{
  "n_head": 4,
  "head_dim": 64,
  "d_mlp": 1024,
  "vocab_size": 512,
  "norm_eps": 1e-05,
  "qk_norm": false,
  "lr_head": 0.0105,
  "decay_fraction": 0.875,
  "decay_shape": "linear"
}
Each number is 128 + 24 x the weight over its row's rms, rounded and kept within 0 to 255. Layers, rows and columns count from 0. The size above them is the row's rms in percent of the matrix's.

# layer 5 MLP up, 1024x256, rms 0.137, rows 471-497, columns 0-127
size [ 90 103  97 103 105  99  96 101 102 101  97 108  95 101  98 103  99 104 101 106 102 104  99  94 105 101  96]
[[132 127 150 135 127  79 117 162 153 141 165 156 179 119 117 118 117 148  91 155 113 115 120 151 140 114 154 124  90 136 145 137 124 140 162 114 178 107 104 129  95 107 117 142 142 120  82 133 177  90 141 112 108 127  98 117 131 116 158 142 135 136 136 161 140  96 161 124 130 142 142 112  87 118 152 121 148 134 126 156 166 147 102 106 160 136  94 148 116 103 106 143 145 121  98 124 105 203 129 134  92 137 150  99 119 105 107 156 131 102 132  88 110 138 133 155 115  97 155 105 135  89 134  89 126 125 162 146]
 [ 92 124 110 142  89  88 130 145 129 113 139  93  80 107 133 136 101 113 119 130 165 142 105 127 138 129  99 116  95 143 115 137 132 155 179 115  97 115  81 109 134 131 142 122 126  98 144 149 120  81 107 131 136  96 133 133 131 161  98  98 127 124 126 126 108 113  83 123 104 117 126 128 136 107 147 160 117 168 103 127 107 139 137  90 119  97 122 130 124 184 159 128  85 130 109 153 161  94 120 127 123 148 183 109  97 130 174 136 171 136 152 102 113 155 144 122 134 128 111 153 100  76 105 134 143 133 159 120]
 [162  91 136 118 137 103 103 132 107 140 184 122 117 117 103 110 131 134 127 129 127 145 131 156 119  85 167 150 101 154 136 101 130 125  84 129 125 128 128 143 111 166 148 150 148 108 119 169 154 116 140 135 174 163 163 148 169 167 123 119 129 171 121 145 118 141 135 110 191 151 161 131 111 118 133 127 139 110 136 145 191 117 141 118 139 102 126 118 102 124 129 113 172 108  93 125 114  98 116 146 147 149 127 127 152 106 148 126 125 149 149 121 156 113 138 176 144 146 118 152 134 112 114 123 120  90 126 140]
 [111  98 163 130 114 127  97 112 155 132 110 155 120 150 155 147 145 124 172 126 136 144 134 161 154 177 178  92 131 112 121 152 152 110  93 161 141 127 160 148 153  95 155 129  86 100  92  96 123 155 175 157  87  82 144  77  91 108 153 118 121 140 102 112 136 161 135 170 115 168 126  98 148  97 104 126  99 153 100 138 157 145 128 125 108 144 161 153 104 138 146 136 145 129 125 132 145  90 131 129 148 110 145 133 128  81 135 138 122 121 144 125 117 138 132 122 129 157 126 109 112 109 154 105 140 143  96 132]
 [123 141  84 146 107 170 125 122 145 165 140 137 150 107 148 106 115 105 154 140 135 134 122 101 131 136 135 121 150 116 113 134 128 110 177 132 133 195 124 114 137 116 130 104  68  94  98 156 141 145 142  87 150 130 127  71  99 139 136 102 116 117 143 144 117 143 142  79 128 128 152 144 180  94 136 126 138 102 135 137 140 109 112 129 106 170 126 102 110 151 168 122  95 105 128 122 154  96 125 130 129 132 136 116  80 129 130 143 131 120 113  88 145 144  93  92 151 105 112 146  98 125 153 122 138  93 121 109]
 [ 87 103 132 148 122 128 142 101  97 105  94 118 178 126 164 143 126 103 156 124 128 109 107 160 146 112 160 149 128 117 106 144 148 143 125 121 127 121 127 157 143 139 121 108 148 152 158 122 171 125 110 113 146 107 171 147 129 127 127 138 130  72 141 113 120 130 157 133  85 124 105 141 134 127 178 119 122 129 144 123  83 100 185 144 132 158 148  89 163 153 138 131 149 118 147 152 135 128 105 158 136 166 101 117 134 102 178 105 128 170  95 125  85 117 171  87 144 110 137 125 183  84 109 178 149 171  71 134]
 [127 106 106 147 193 103 101  79 147 178  87 108 126 125 164 120 142  81 134 147  93 147 131 117 165 115 167 153 161 143 130 168 117 104 107 139 143 130 119 132 110 103 107 174 115 162 138 114 119 122  88 126 131 112  95 162 124 133 132 115 123 130 141 121 110 137 103 119 139 128 113 107 151 166 102 117 140 122 126 151 132 109 108  99  77 154 162 122 140 140 108 124 157 122 121 155 129 111 170 139 135 136 138 136 100 107 138 107 122 124 118 163 140 139  95 100 157 138 161 120 107 153  87 115 114 111 185 120]
 [118 136 150 110 153 104 150 153 121  83 146 128 114 120 147  98  95 171 164 127 130 156 115 140 146 115 135 154 160 135  92 105 104 109 121 159 131 119 110 109 153 164 157 118 106 129  95 124 124 121 106 146  98 111 103 171 125 120 144  96 106 116 102 182  76 132 104 117 184 138 167 153 137 135 167 126 146 138 118 112 129 156 124 104 114 123  98 129 135 121 137 146 140 154 145 100 132 113 115  89 130 160 177 103 152 101 138 131 119 147 111  75 128 132  94 124 159  96 158 134 127 145  94 163 135 155 164 111]
 [157 133 139 118 166 157  87  88 147 130 139 129 100 109 115 108 183 129 165 118 109 149 153 151 126 124 129  88 133 136 180 119 168 137 136 160  92  75 117 131 125 119 112 134 146 115 155 106  73 126  97 103 123 186 123 129 120 108 113 149 114 109 159 109 108 106 160 153 132 139 144 170 110  78 131 130 124 126  98 138 140 160 143 136  96  69 146 146 155 149 146 127 161 111 107  75 132 140 149 126 130  99 117 144 100 153 147 156 130  95 120 114 172 110 109 110 155 130 140 175 136 135 140 123 134 139 132  92]
 [ 98 172 164 122 142 141 147 109 103 175 126 131  83  99 123 110 159 132 138  94 136 119 127 143 180 131 100 107 101 113 117 157 156 120 152  95 121 111 107 107 117 147 100 108 168 135 132 153 130 176 125 138  87 109 165 112 136 125 176 129 136 155 119 141 111 104 132 141 112 121 135 136 104 155 117 184 129 116 149 125 118 174  93 104 142 117 135 139  71 126 114 111 139 112 138  95 103 132 115 213 164 125 125 121 136  86 122 149 140 142 177 139 131 142 164  94 170 123  93 124 119 169 135 130 147 142 117 123]
 [ 91 170  95 142 134 124 109 136 106 139 159 174 117 117 140 148 134  93 139 142 130 102 128 135 123  91 121 152 133  86 151 144 116 143 139 120 158 148 130 126 126 165 112 112 140 142 141 102 120 102 141 128  91 117 129 181 142 155 143 129 143 149 100 137 115 165 184  99 141 172 143 121 171  98 111 115 117  97 132 130  69 130 168 104 108 121  91 143  93 136 142 126 135  93 123 137 161 116 113 137 154 161 110 113 160  68 157 122 105 114 138  94 110 128 131 124 106 100 143 139  92 132 163 122 128  95  89 140]
 [ 93 164 114 121 167 115 133 154 154 129  97 141 112 130 124 113  92 141 146 118 115 106 140 162  89 133  79  84 157 119 135 105  97  69 154 121 179 148  95 132  88 130  95 152 102 129 149 106 131 148 119 110 156 132  90  94 172 118 133 124 133 113 138 112 124 137 115 168 145 188 128 129 102 119 141 133 130 143  86 150 151  71  89 162 151 140 146 102 133 148 135  97  49 127  96 186 134 140 121 136  96 138  98 130 150 151 133 127 129 106 159 110 144 133  73 133 136 119 124 137 144 148 157 148 163 137 165 120]
 [ 99 102 100 189 126 127 150 162 118 171 134 116 125 136 134 115 146 115 112  83  66 135 122 160 146 139 116  82  95 148  73 151 110 148 131 122 144 127 111 170 123  98  88 143  95 112 102 166 165 106 185 126 171 132 147 125 162 150 113 144  89 133 111 145  97 132 138 136 133 147 106 135  95 151 168 150 140 111 133 115 151 102 175  85 147 106 130 140 113 132 111 172 103 108 119 155 111  93  78 121  75 140 119  99 143  99 124 103 125 135 162 108 145 160 156 149 103 107 115 124 147 107  94 127 127 126 146 129]
 [107 128 123 119  86 126 177 132  48 132 119 109 146  98 137 132 122 121 103 133 148 122 145 136 100 158 119 146 125  91 100 133 188 115 132  99 135 111 137 119 143 119 101 144 143 140 152 149 124 124  92 144 148 160  93 135  84 153 107 129 173 163 113 166 151 108 143 134  66 151 148 124 139 110 130 101 151 179 140  97 160 111 143 165 116 129 151 152 143  89 159 160 113 108 135 122 122 129 148  97 137 118 129 113 172 157  87 145  91 140 142 138 136 150 146 129  92 117 108 129 133  86 139 144 187 106  94 161]
 [110 135  81 104  84 152 115 111 163 128  92 130  98 141 152 106 143 172  57 122 103 167 141 112 129 116 116 111 105 136 157  98 123 115 133 110 134 163 111 147 103 135 107 102 135 113  64 102 123 136 132 135 152 121 116 164 103 118 131 108 131  99 122 109 162 152 151 119 103 125 130 108 111  98 142 179 105 125 153 144 155 145 112  99 155  68 110 120 110 121 154  98 131  90 142  94 145 173 104 122 139 152 104 125 149  99 105 100 175 127  99 120 110 133 195 122 170 137 114 148 119 118 123 105 140  84 114 121]
 [107 175 135 104 124 142 108 127 124  99 141 119 118 164 117 159 104 142 145 141 121 149 101 168 142 114 104 137 159 160  86 161 126 121 132 122 102 125 142 187  90 117 118 148 156 132 136 150 136 128 139 167 141 159 142 187 131 138 125 163 105 189 152  86 116 126 148 122 127 159  83  63 124 128 109 144 136 132 128 139 137 127 152 126  95  93 113 144 124 100 131 119 131 108 175 119 159 118 112 134 152 166  94 107 160  83 134 122 136 189 125 126  70 118  71 146 140 168 133 130 121 170 146 123 111 116 165 152]
 [114 116 139 144 161 160 120 100 101 116 149 119  93 115 135  98 129 119 123 100 131 142 159 117 156  62  94 146 137  96  76 153 170 160 163 139 110  91 119 104 135 102 131 164 101 126 113  91 143  74 111 122 120 139  85 129 113 136 137 109 135  94 117 153 141 144 106  99 162 179 149 144 107 108 149 127 169 135 103 148 136  98 113 149 117 134 151  66 142 123 101 118 147 115 151 128 106 156 121  80 118 160 108 146 137 133 144 137 135 133 100 140 131 123 106 134 191 132 101  76 143 103 147 141 129 105 187  95]
 [139  87 145 110 146 114 105 130 106 161 117 171 143 144 123  84 114 144 126 136 132 125 163  79 115 151 159 121  82 103 144 135 107 124 146 142 176 120 134 126 138 154 140 159 167  99 133 147 156 130 114 148 143 134 133 148 148 128 123  99 129 157  75  55 152 105 107 128 166 113 165 131 128 121 178 115 110 136 137 119 133 100 128 115  98 156 177 145  98 135 168 106 129 103 110 127 119 141 102  86 138 111 153  98 137 143 148 129  91 149 120  90 151 123 138 155 117  91 168 163 151 157 135 155 156 146 159 184]
 [134 161 112  99  83 171 100 165 122 139 117  81 144 123 151 110  97 141 128 157 101 118 149 154 163 118 165 147 110 122 137 142 134 100 117 117 114  85 125 113 104 103 133 116 166 149 131 149 123 110 137 162 110 139 158 148 148 124 163 155 134 131 117 133 127 158  78  85 155 119 129  88  77 190 149 155  88 150 107 122 138 149 139  91 140 137 120 148 112 155 150 138 147  75 162  82 113 136 131  85 141 147  92 114 118 121  91 120 119 118 141 156 126 128 150 142 144 154 108 110 105 114 128 126 164 125 146 140]
 [138 105 154 128 134 125 125  97 159 128 127 151  64 120  94 128 107 115 134 119 138 151  84 135 139 156 132  95 114  91 138 146 164 112 129 114 141 137 115 127 104 147 128 116 129 108 110 119  95  94 141 117 101 169 157 100 150 117 134 139 158 136  99 135 138 122  94 112 143 131 131 119 137 137 129 123 124 131 152 221  89  95 132 158 103 156  93  94 126 101 115 144 130 131 117 114 173 192 131 144 105  92 129 146  95 151 132 121 151 149 153 117 126  92 134 100 128 138 140 171 119 136 102 118 105 128 157 151]
 [153 134  68 140 113 116 147 125  99 110  98 138 137 114 117 167 102 148  86 136 167 156 127 123 144 124 152  98 151 123 111 119 128 142 144 112 138 128 141  88 117  67 106 112 168 122 158 128 142 143 111 103 120 151  91 147 112 152 173 121 152 160 108  96 197 115  92 133 127 119 124 138 105  80  90 125 131 120  98 125 129 124 153 127 135 150  92 148 114 131 184 172 135 147 153  74  87 122 116 125 113 167  81 106 135 149 133 149 107 102 126 160 153 169 132 162  91 122 127 103 105 128 116 140 118 137  84 110]
 [178 147 109 129  84 139  85 148 128 121 131 117 129 131 136 135 149 120 154 157  95 160 114 135 168  68 134 102 150 174  68 111 145 111 106 152 139 132 107 127 165 112 133 101 110 109 141 120 125 121 106 129 152 129 128 108 126 139  77 165 126 187 158  80 110 133 140 128  72 164 178 123 120 132 149 121 151 124 111 191 124  94 157 149  91 147 107 144 169 162  87 136 105  98 106 143 138  95 152 108 164  86 135 137 138 165 107 141 109  99 111 144 154 135 142 144 112 121 118 118 129 121 150 135 160 120 138 127]
 [125 127 112 116  99 146 165 171 119 108 120 169 126 136 116 132 138  92 112  95 118 118 120  89 151 148 126 139 106  81  94 134 180 155  92 136 120  77 115 146 141 129 100 110 145 139 132 144 114  63 174 128 153 150 148 132 138 103 101 126  66 137 137 129  81 160 125 116 151 138 127 133  91 129 102 163 104 119 146 143 178 146 159 122  99 126 129 143  88 160 123 140 124 120 162 164 121 135 131 126 114 123 109  96 145 136 174 164 184  98 157  96 146 124 152 112 145 136  92 144 109 141  87 104 106 147 113 124]
 [142 121 135 148 113 128 119 127 130 161 143 135 151 119 133 112 125 112 122 121 143 120 123 123 105 102 139 162 149  94 180  90 129 140 132 111 141 124 119 103 128  85 159 116  99 133 142 132 140 110 135 127 120  89  93 170 166 126 145 149 141 131  96 171 116 158 128 155 125 131 133  71 161 101 129 156 144 112 171 123 110  67 130 126 145 140 119 119 150 107 102 109 105 136 137 140 111 111 116 120 139 104 152 126 186 146 163 149 126 106 103 160 113 129  90 169 149 155 165 146 111 155 121 129 139  86  99 130]
 [145 106 132 173 147 174 118 118 168 114  89 124 114 134 126 109  99 109  93 124 161 162 115 136 111  85 137 126 124 143 148  96  94 153 125 116  86 127 148  96 128 186  70 132 107 155  98 161 122 154  80 141 123 142 159 124 106 170 133 101 122 139 171 135 161  76 124 118 139 127 129 141 112  96 161 121 109 136 164 140 146 148 133 120 120 109 150 138 139 117 165 108 111 147 172 143 134 118 168 138 121  99  79 141 162 158 134 152 162 131 143 135 102  97 144 147 122 132 150 145 138  92 137 147 163  97 114 123]
 [116 123 128 104 158 186 136 139 139 141 156 121 132 122  88 120 155  96 115 134 143  81 147 172 108 119  89 152 154 128 134 147  95 112 142 112 156 142 136 177 132 123 144 109 140 149 123  96  90 101 123 149 149 125 119 107 126 117 150 183 143 103 147  93  92 125 104 153  99 129 151 112 116 150 113 104 150 137 126 145 132 130 150 116  86 137 114 136  95 103 114 113  96 115 150 149 159 104 168 140 129  90  93 144 112 145 126 156 120  98 145 133 107 155 136  98 118 184 143 147 173 126 138 133 198 163 167 110]
 [165 157 114 140 146 167 147 102 113 125 102  98 122 124 114 136 169 139 134 116 133 175 130 154 122 111 146 143 208 137 111 118 117 135 129 116 158 151 109 102 147 124 128 182 114  90 131 102  91 140 136 115 115 126 163 114 154 195  98 156 152 169 142 101 140  91 134 137 114 164 122 136 126 103 129 187 106 150 136 120 157  81 143 108 112 144 109 125 135 120  85 167 166 153 155 115 157  81 141 107  71 139 123 130 142 129 134 152  91 134 121 139 106 128 123 134 121 144  88 151 123 130 127 114 109 118 136  98]]
# layer 5 MLP down (transposed), 1024x256, rms 0.143, rows 471-497, columns 0-127
size [ 94 107  95 108  99 100 102  97 101  99  97 109  93  96  95  96  99  94  99  94 104 109 109  95 101 102  97]
[[142 151  95  88 138  98 141 157 137 177 119 133 105 161 187 134  99 118 129 145 124 124 101 117 102 105  92 109 148 160  94 142 158 146 107 149 141 177 115 126 161 139 127 172  95 111 161 154  90 113 130 119 133 112 152 136 100 127 136 128 118 125 144 145 121 113 104 168 119 106 109 130 114 117 136 123 143 109 134 131 113 131 125 161 128 168 140 172  89 148 154 144 138 115 161 158 154 109 160  93 141 105 125 131 147 169 136  89 113 119 184 149 120 122 139 134 131 110 101 148 140 155 109 135 139 139 140  99]
 [147 141  68 128 137 117 146 148 115 163 137 146 101 151 153  91 132 157 124  66 142 111 102 118 100 136 162 131 127 145  94 106 118 132 116 136 155 144 136 121 133 111 124 169 132 130 175 143 147 163 113 144 162 119 124  96 134 107 129 125 174 122 124 161 145 141 132 107 139  86 126 107  97 142 132 148 139  91 121 158 167 149 111 111 116 117  89 128  76 141 101 153 140 134 134  86 129 108  65 134 137 152 103 104 124 125 142  99 141 103 104 119 169  69 116 132 125 175 100 119 139 109 162 135 104 148 115 114]
 [133 118 154 135 149 169 118  90 120 126 169 135 116  94 120 129  79 113 141 153 113 107  94 114 124  90 121 143 139 167 140 121 124  93 114 134 132 113 150 133 137 155 145 148 134 102 118 111 137 141 157 121 156 136 124 189 100 130 149 167 122  96 151 142 116 111 110 115 146 150 111 130  79 113 127 121 119 127 169 113  92  81 106 119 117 159 117 129 136 122  99  86 134 122 163 110 118 159 139 162 114 174 121 132 114 110  89 150 125 130  99 161 134 122 136 139 154 130 113 113 141 170 158 124 111 162 134 127]
 [169 100 115 119 129 107 121 155 167 140 142 125 113 148 118 134 140 183 138 137  92 126 144 134  88 122 132 189 142 136 128  88 131 149 145  95 116 148 128 131 125 136 125 126 174 135 107  88 128 131 129 125 114 122 106 135  99 175  98  86 132 152 151 121 109 119 108 135 134 107 141 117 145 107 149  86 147 160  83 108  99  97  97 108 105 122 144 143 108 132 132 150 140 106 131  83 116 147 133 159 152 100 140 120 136 133  93 128 141 112  80 126 102 126 179 140 158 103  88 116  80 131 108 105 102 100 129 102]
 [127 146 138 112 155 118 155 107 166 131 126 138 113 137 139 131 108 152 165  94 118 121 110 109 137 125 105 138 115 114 164 139 166  97  67 135 119 128  86 132 105  98 136 142 130  99 145 115 119 188 102 130 137  97 138 146 119 145 118 151 142 117 114 170 167 108  95 168 103 149 115  95  87 123 130 140 117 128 137 117 146 115 132 121 135 117 138 141 107 148 116 122 168 117 121 146 102 163 120 126 133 107 117  95 154 145 126 132  68 179 182 116 112 106 131 120 116 121 158 143 108 108 163 156 146 124 120  82]
 [170 131 103 149 145 130 122 116 134 148 175 198 151 127 117 140 120 140 145 142 104 152 132 101 128 116  72 142 163 118 123 134  85 117 132 127 113  96 129  91 159  98 115  98 140 125 111 109 131 151 121 139 170  87 145 102 168  93 149 101 110 116 126 137 144 120 125 158 180 133 156 128 132 120  99 119 144  84 101 122 120  91 136  89 119 118 163 154 127  81 150 128 104 121  78 136 104 169 131 124 113 108 130  92  95 106 127 135  81 128 137 149 135 120 111 165  90 144 124 139 123 101 151  84 115 123 142 109]
 [132 116 135 124 102 136 114 120  85 129 133 142  87 136 147 126  80 126 125 127 141 158 121  89  90 128 130 123  92  85 139 127 117 116 164 143 119 102 160 124 111 108 149 124 141 131 147 128 122 142 158 134 116  86 103 168 151 118 109 103 139 105 159 112 183 136 136 197 143  95 141 151 157 125 127 202 107 117  95 110 113 118 144 118 160  85  88  77 138  90 138  89 152 151 124 150 140 131  78 135 137  87  81 130  99  82 114 154 132 128 126 121  97 122 118 164 139 126 155 168 129 174 128 144 146 155 176 135]
 [123  65 119 173 120 161 135 125 118  70 133 114 132 145 135 157 164 141 115 174 109 133 140  60 118 157 131 128 140 128 109 164 130 152 146 115 117 137 136 106 120 125 167 150 160 176 150 105 149 102 119 138 120 144 197 148 131 178 127 169 134 123 125 142 131 128 127 107 166  84 124 120 106 154 128 134 157 160 120  97 128 101 149 130 125 135 124 158 176 134 132 134 110 106  72 166 101 121 140 139 102 120 120 139 138 121  91 121  95 150  98 124 161 127 120 117 128 120 106 136 149 141 149 147 103  79  95 156]
 [ 73 159 133 125 112  98 121 128 154 135 128 106 128  98 129  95 123 122  96 102 151  78 164 103 132 122 130 134 122 136 103 119 116 138 145 123 120  82 105 124 164 167 153 171 139 139 111 149  92 158 187  92 108  97 133 129 122 128 162 100 153 137 125 154 145 162 106 129 170 156 130 134 114 115 137 127 132 121 145  97 124 127 134 105 153 142 140 165 115 144 144 112  96  95 129 112 121 111 149 116 153 125 128 132 119 146 133 125 158 133 138 149 113 110 106 139 114 118 165  68 152 120 141 114 147 126 123 154]
 [151 150 109 120  73 118 124 105 167 102 208 156 149 145  89 138 137 124 141 144  93 112 125 130 127 177 136 117  98 129  60 141 102 112 131 107  99 128 164 162  99 157 121 135 115 129  73 115 129 177 138 100  87 135 129 105  95 116 129 168 125 131 107 135 147 147 125 121 113 127 154 127 112 119 135 152 137 161 136 151  99  62 109  94 128 134 134 138 122 139 147 155 127 143 136 162  95 124 180  89 115 136 165 117 157 130 109 120 111 125 149 110 114 135  94 124  87  80 159 105 151  86 107 148 141  99 122  92]
 [142  97 104 150 134 115 151 135  87 122 116 108 136 126 111 174 126 139 144 143 100 127 142 148 141 116 166 173 123 114 103 140 108 136  84 110 165 122 103  94 137 113 146 156 115 153 111 132 115 160  98 149 157 171 128 106 104 153 131 115 143 154 120 122 137 142 147 175 109 120 130 132 115 113  64 145 100 127 143 117 166 119 119 158 115 189 149 138 100 149 142 152  98 132 114 174 170 159 108 113 161 130 155 153 113 147  93 150 167  97 110 178 167 156 111 138 153 115 119 111 110 123 116 146 122 165 159 116]
 [ 97 116 133 138 124 161 121 147 141 102 109  84 109 118 141 146 143 182 158 132 148 177 148 164 123 138 115 139 138  76 148 132  93 136 157 146 133 113  95  81 114 123 125 138  99 132 140 147 132  80 137 126 174 124  95 147 123 173 120 119 168 126 127 121  68 153 151 139 108 189 110 134 117 151 101 159 151 153 139 122 137 105  96 107 164 131 150 114  66 109 163 132 158 161 142 121 144 118 117 118 129  90 107 137 196  84  78 137 143 142 118 114 134 139 179 128  82 135 116  63 161 119 122 117 128 147 120 139]
 [140 153 141 134 137 124 127 112 166 132 160 135 103 153 158 131 114 129 125 109 113 135 122 127 132 127 112 128 137 124 143 167 122 166 124 162 153 117 126 142 133 152 163 146 161 104  74  93 119 152 168 158 116 132 165 101 105  94 178 114 192 125 120 104 136 124 119 153  84 149 122 153 130 113 117 113 156 153  90  87 112 104 139 136 151 138 112 126 138 134 122 173 105  95 110  96 124 129 124  93 111 166  96  85 164 105  86 129 149 134 138  94 144  95  99 190 137  96  91 130 142 136 128 142 128 133 140  88]
 [124 121 138 124 125 147 133 161 170  92 126 161 146 105 120 165 135 120 150 138  99 116 128 116 145 106 147 136 116 131 157 105 129 131 112  99 142 144 117 146 128 130 103  65 164 140 108 113 128 126 149 114 120 158 153 136 124 107 109 144 142 114 146 148 132 176 152 134 115 142 114 162 127 123 128 129 180 127 121 150 126 153 118 131 136 115 101 129 103 124 133 160 104 141 125 142 137 100  91 134 111 122 124 135 175 143 133 110  75 153 157 143 139 110 118 131 132 109 124 116 146 127  77  81 110 124 126 113]
 [130 170  91  95 153 123  98 138 122 122 103 105 163  91 114 117 132 127 166  63 119 136 145 131 139 147 140 112 144 157 139 155 127 115  82 155 145 109 126 134 156 102 123 133 117 129 149 111 131 154 150 132  99  98 136 124 137 158  99 162 117 133 141 151  95 108 121 192  90 145  82 133  83 117 112 119 119 124 117 107 127 139 110 140 132 152 152 158 152 150 113  93 126 145 136 157 106  97  87 126 154 160 153 107  98 119 117 113 116 101  86 117  88 145 118 145 148 117 134 106 168 123 172 157 129 144 145 109]
 [125 140 125 101 110 143  97 127 129 158 136 127  85 138 145 172 136 162 147 147 134 124 141 168 103 119 138 122 153 109 115 160 148  97 132 123 157 129 120  86 154 155 150 177 119 141 105 165 132 147 132 126 159 103 129 141 149 122 120 113 143 143 140  82 110 153 158 139 101 138 122 150  94 140 114 150 118 128 118 152 132 124 152 117  98  86 137 127 136 149 119 104 125 111  99 122 169  66 190 118  82 159 144 114 120 104 114 126 139 129 176 116 118 110 128  97 117 131 130 121 114 157 105 116 130 113 120 100]
 [147 185 133 146 122  67  87 155 164 115 127 117 110 137 103 141 112 158 110 158 156 125 118 114 104 129 162 104 105 118 101 141 117  69 150 130 138 183  97 112 119 119  94 124 138  87 154 147 104 170 134 128 160  96 177 112 146 142 155 133 139 108 150 113  79 134  82 140 133  92  79 126 116 165  95 124  94 118 139 122 186 136 134 134 127 113 110 151 127 122 144 122 117 108 125 154 105  57  79 128 120 102 124 124 143 148 119  98 138 130 141 114 125 125 137 134 118 121 179 156 127 124 138 104  67 109 128  95]
 [137 161 134 137 123 128 164 133 162 145 168 105  90  83 112 156  98 111 129 151 124 133 143 135 121 113  88  95 138 180 119 124 147 113  98 101 109  89 147 129  87 129 116  95 145 133 137 125  95 113 126 122  75 111 146 105  99 100 168 152 118 131 130 185 133 107 131 126  92 139 111 105 155 141 160 116 136 112 116 131 162 105 129 118 127 129 117  79 132 161 134 128 113 167 103 102 169 141 147 171 158 144  89 153 155 125  60 137  98 112 102 136  96 151 111 143  99 168 105  84 122  71  95 156 150 130 146 101]
 [109 147 114 131 128  94 104 137 108 141 149 127 169 123 151  99 179 102 128  77 163 161 177 154 153 135 140 153  84 158 144 131 170 122 133 101 120 124 134 165 127 129 144  94 145 115 161 100 131 139 135 137  87 108 119 121 118 130 140 150 157 156 120 123 117 174 152 151 131 156 118 115 157 110 104 137 140 123 159 143 127 138 128 107 109 123 119 152 110 107 144 130  95 142 125 119 139 172  92  88 133 117 124  85 117 140 154 146  78 143 124 128 136 114 111 135 125 198 116  85  92 119 103 135 112 148 127 149]
 [107 169 119 133 152 146 128 127  97 118 119 126 133 127 148 114 125 139 124 155 146 120  97 112  81 142 122 179 135 101 114 114 138  89 100  81 110  79 127 137 149 104 162 137 163 142 111 132 139 183 158 148 127  87 145 146 119  98 193 120 159 135 103 128 147  99 111 123 123  94 161 139  89 185 113  99 153  97 105 133  93 143  99 165  88 126 169 149 129 141 128  88 141 158 149 185  75 157 121  99 143 138 130 164 125 152 111 124 134 116 110 128 154 180 143 126 117 133  84 106 121 134 153 135 125 120 154 156]
 [ 97 131 201 143  98 102 151 136 134 129 167 116 142 112 139  97 142 137 158 147 164 144 132  82 155 159  78 148 101 180 116  93 133 109 149 117 113 134 145 102 148 167 116 124 143 110 122 180 165 129 122 116  94 122 158 139 123 133 117 123 128 119 110 150 150 115 190  89 120 128 134 110 163 117 136 138 109 132 146 118 124  95 104 140 113 148  92 120 123  94 150 118 141 118 137  81 105 136  87 150 137 118 104 164 146 130 125 157 171 100 128 120 126  82  97 123 145  99  94 141 132 101 116 100 140 141 132 142]
 [105 115 148 130 131  58 125 115 134 130 117 112 117 132 138 115 125 114 183 128  60  82  82 117 130 175 128  92 136 117 109 127 137 110 131  88 111 129 129 127  69 152 163 135 149 124 120 148 126 150 112 148  95 151 151 148 113 163 119  89 146 158 143  99  98 159 105  95 134 143  91 159 131 171 150 126 156 114 138 155 125 119 130 122 118 111  78 128 141  99 155 122 128 112 131 132 156 151  95 185 127 130 137 122 101 137 123 112 126 126  47 141 128 153 126 109 111 131 164 130 171 125 118 117 136 129 117 126]
 [148 158  89 145 144  80 120 125 115 135 152  74 150 155 168 136 116 214 141 130 166 173 133 138 128 135 135 127  94 128 117  86 100 177 184 121 130 101 141  98 120 126 100 123 142 139 133 155  92 171 140 139 128 129 110 115 145 122 146 142 146 127 123 126 140 125  95 122 117 117 134 174 121 114 110 147 129 146 110 140 124  94 134 115 165 158 159  86 158  95  97  99 106 131 137 154  72 172 118  97 103 141 117 103 117 145 116 114  96 109 130 138  78 156  95 117 124 149 128 122 139 108 145 136  99 129 175 157]
 [168  91 134 109 141 155 127 139 115 139 122 135 132 129 157 165  98 117 125 145  96 124 157  87 118 151 135 102 163  75 122 158 133 127 182  97 132 132 190 159  62 140 130 123 157 129  95 138  99 115 126 116 111  94 144  96 110 142 102 119 173 117  80 127 157 145 102 128  92 165  99 133 135  85 138  92  99 148 137 122 180 125 109 127 138 122  86 114 131 149  88 148  75 121 122 153 119 137 110 117 145 149 140  97 129 118 112 120  90 123 125 141  82 158 168 126 135 137 119 116 105  96 129 135 170 124 108  92]
 [116 110 114 166  73 127  92 138 163 158 106 141 117  99 153 125 112  95 116 145 157 133 154 133 136 127  71 159 106 134  91 140 130  95 134 144 134  98 130 138 148  81 129 151 119 139 122 103 103  46 118 136 105 190 134  83 172 166 148 133 128 148 158  94 128 171 112 164 133 143 117 111 135 112 103 100 108 151 108 158 136 156 118 126 142 129 132  83 129 129 135 154 110 110 124 138 141 117  85 101 138  99 123 152 115  79 157 162 102 144 141 114 137 125 100 142 140  86 157 134  92 147 108 140 127 139  89 114]
 [145 120 108 131  98 107 123 183  97 135  89 128 130 132 140 123 116  72 112 157 101 134 119 115 102 138  76 135 159 136 110 154 139  70 117 128 109 165 159 108 124 146 113 146 135 141  93 200 109 152 155 124 100 121 130 117  91 142  87 101 148 141 118 143 159 176 135 140 154 139 128 138 111 140 132  95 125 152 174 135 115 100 127 122 113 131 129 154 103 133 146 111 138 128 146 106 127 165 135 156 128 155 154 130 152 154  98 151  95 137 159 132 150 135 158 164 120 118 147 141 144  85 166 137 141 145  96 141]
 [103 198 105 189 132 142 131 136 128 148 137 130 125 110 133 114 161 108 104  59 108 142  87 139 120 105 170 129 107 136 129 159 107 123 108 183 102 119 114 119 142 114 135  80 142 111 124  86  86 132 126 104 115 128 125 111 100 132 137 124 129 121 146 146 120 184 102 146 141 165 106 109 144 118 152  91 139 132 154 136 117 160 154 150 132 114 124 152 155 130 118 116 127  82 129 177 140 127 155 114 178  91 107  92 102 106 152  98 191 145 159 126 111 131 118 102 177  89 115 182 158 122 108  59 137 134 120 119]]